config.toml
intermediate_size = 1280
norm_eps = 1e-05
init_std_up = 0.0268
init_std_down = 0.00262
lr_mult_o = 2.0
Each number is 500 + 40 x the weight over the matrix's rms, rounded and kept within 0 to 999. Layers, rows and columns count from 0. Numbers have three digits each.

# layer 8 MLP up, 1280x320, rms 0.126, rows 610-631, columns 192-255
549473554514487517501541477492484508501520478490462470609539505486523510532525521503483496432495567502523583486531511406517515571459468479502541519513560535440537577441555500428471457506525541
518510514540486462426520546448532493516427533521492469474512518505469542490505438523443529587524509443433510481403509524531526451548479515479445509484566466545509535544463536453360418540548551
546490431513532481474453579532477501547475465487482530483505567512499475449548501569511482507585620558433491517401480514508478534519371465520519494467481533517536385538511522482470447460496506
516467499532495486528560489494548537487476540499506501462586467524530553491428511534497590435489527436450527499481469511445530509528431508522474509456447455474538553472504514572571537461533451
521492493461508447487455504510445487471498483456496482557503419488522523504487526542427390546439548494495478495487550451493545545503473592536527487485477516524518525513511517523428579476502477
509434534480466462488461517463553513475502460468521535489558459560534485509458499467516511524489457576445495554516516527483495484471524469545532492523442459495545484436493543438567462428494500
485510484512514494441473587491542442506442493488536559509501492479472498519552497498487574546431502621477498511476543530540518432445527425542528546560510428455517542494483526516495509535505494
493536506437507512527542531462448522479585469443548472496479453505481536577447464406503513491496462514499508452532501482593479533559521417531518513540459468512515441455470482499484521529460484
499457504538491518505510489529439539452500482518549457435463518533502537548513509481500496500473516405539405512561544528498478517522436536504499530519525469518519546483529500539500568550455525
555441463544472633506555492577496481517558497419494499580528463561521573514526426504458472446433465555486454533480456611517693525492430510583479520553450464511498559467558433560509529476491384
520496523485479497456510477505545509552506548477554486497509525452478519555488461498501560528481428569484478537484458480549512516418461554519480522497529596475461587531532600516516532505510466
539536474471488467537526433487563535498485553418547546553480480523476467520514504456454542564458555548483516434514559440484448475567503506512544518477497449483476488519502414547490571454469504
427465493480430553462517514463514506525475456463496522460496504519440530510490488479474468492483495499496543486489509589514472431442430461491546485514502470581506480525574502408506509553485516
484537502536532480491495484503579476493467524538506469479450530518557531364572477479504519572500543527526473502468484480578525472553520540515574431471460488495466517453514550542500531493493478
441444488479460523467508383565514493495559437524570473545538588547572455530491477538551505478557448435520440428457427531501531526528508518472513489505530537499489446446483468575471511479489547
556513561551513473536503519496523456518440461430513554513438441486498431499510494464483494530505507541442529488478531428526483476473452492512504474496515487480474551491625464518496509557417482
492559448453511509513484484524461517542490406531513502453501523502516492506492466530493546452564567457445508464526586499533567555525441530482415532505490581432460547557493557521533499491539480
577540491521505477486468519500519544511519523462508563464381490534503477454441509521515537525408521510616515464430477418471484456499473499535542371478491536461513486524536467469475481464469481
470512434538488541514478555516500546485482525484521508538527477492496446474442433470511603439446466504425534531578543460545518459462518406522499524503461491512442461526486503499518468518518536
469467462518512550516562510492506529510457493554536563481515496498458532506516496467442564510468468484500524470483461529497510463543507458475496524493593507551495497479539441416482507515403492
508508480479511503468560485651615439478534525506527500537484455553571558414576572426498525397562518514485507494517541458476477501510528498478603555509427480402473528509508477472526512502506418
573451482487500496469531451481540575426547584492433517613444444443573506523472499545553494543552513472505532490449520480493448457472515546476561434548483552536529480487545434486488462497501449
# layer 8 MLP down (transposed), 1280x320, rms 0.136, rows 610-630, columns 192-255
521431510448483541367434522464534434485557548460509490514470516583482598452581501546455534522487553466491533485474484506531510511476517477402459459473445489485470448462521454483480492515509518
501482590474497507549484466507461544487602446420457499553427497442545459522494486497549447415442468558526492528545493513504518481479490554562516490539490524469475494496515496467552566502476438
474524552539502501472484431537518495493478505443470468534535422484517462466542431527493470471528519515466450505521483526434522529555507525518553480518481461579512536553523518587535464521518478
450497478495538495524495435507525518558492486474563509503468505447513533453496440498538514523499486545489514554490520509471463490403424486478514513501474454497431561485494445525563481492490470
470471491458489584471496453460543492462477479501551476528530455481509479437525499528594524521509457480545480470492452508523445413482448510482507485495485567507478463498464507521522457482518523
462490500489533505441512452548512418520492511472439473487518558507503467473599509581487524476485566467492491501504517451522507500483498557543449527516478493508523523545521451516510516493437514
463490503546556496531531409510476456466515583505422476557461549462503530545433524531522481458526521414480490517516526490465538540491471492482477517519500545462572415452543534503571552470535532
535488477479442487530445537465533488462449560524513507575494483511469514496514506559481532478519480473520474501525482553467541538482515447534501521483539535528497460486532508497534575496480494
475607472445503539416496497534424510472473516529489470512489464562568502532497551534485481421495470548439481471437567531495525494450498391483415521512523514425504422558423512495527478402579536
449494501516570597526574479505499517518637570414564437519574526563516561507452424422503428509442497550421404572498394580499657501479545597485444536554450465521516484438526412535532614400537361
508463473494508586513533563469553522480513442505501437478519475568495509496594478503415432485494531446541563451514515530490463500522510445498423445522497513492532451531462457472488493502505468
570553461509388491465459517472463486559546449537520498449487493488523531458533497535516501442485578515478537601470453500502510445485484515504480497484525481468462484518475459487516459519539497
582444494500541508504497520506502478501442524466431492465518523478531481473479520490443572514579502533559404536533485521493531483563588540482477483438491495475513554541545497477477483476537508
489505449435521575453424521489497530466454509496496484540436552467467507486440470495564517472471478480473545538499501470533578535499466440474506541484481460512633492466439478533449475490499437
509477425495475445466460418499510581485444488519506488538518555470486467463508499455511512494494548483545444518515470382396502543516506467441515529448471560543576352475528467548448539429519498
453517468450529505489451493530504511485470525508530481509557579495459521509542523500538437566508498475558474521529521483467453434448520479536503536533515514498562430545419485489510518477580532
472500454537447495488536515497559519585503533487515475545503490513524557457450501481537506518472457533505492496450579545490469440434609478501563441435453484528501421496430493531501411506518459
446466544414506501505525480535499467489446440478543503552549509493496534552533515490499450475527497533494469497536522561496526533528447517523488519493495486525510523421480522501536569481504474
521519341473543543557517458486462452538536506509533436477595478491507463452514532525501504535473546481510494512523510531509514508471519513558508530563540497511487561462514431433523511546536549
521475467492434474514440452489455462468483571495466504531514457536446488515469489494526479449532462522461463530538544491438514522526448531530496483530463547487485439477469469524498504420541515
465589485478516445521593468615576537478504487523559421486418421599550563460549496496540461492527561446461503528515558533565584449518540504441580458541490560462449474434515471507522493526504430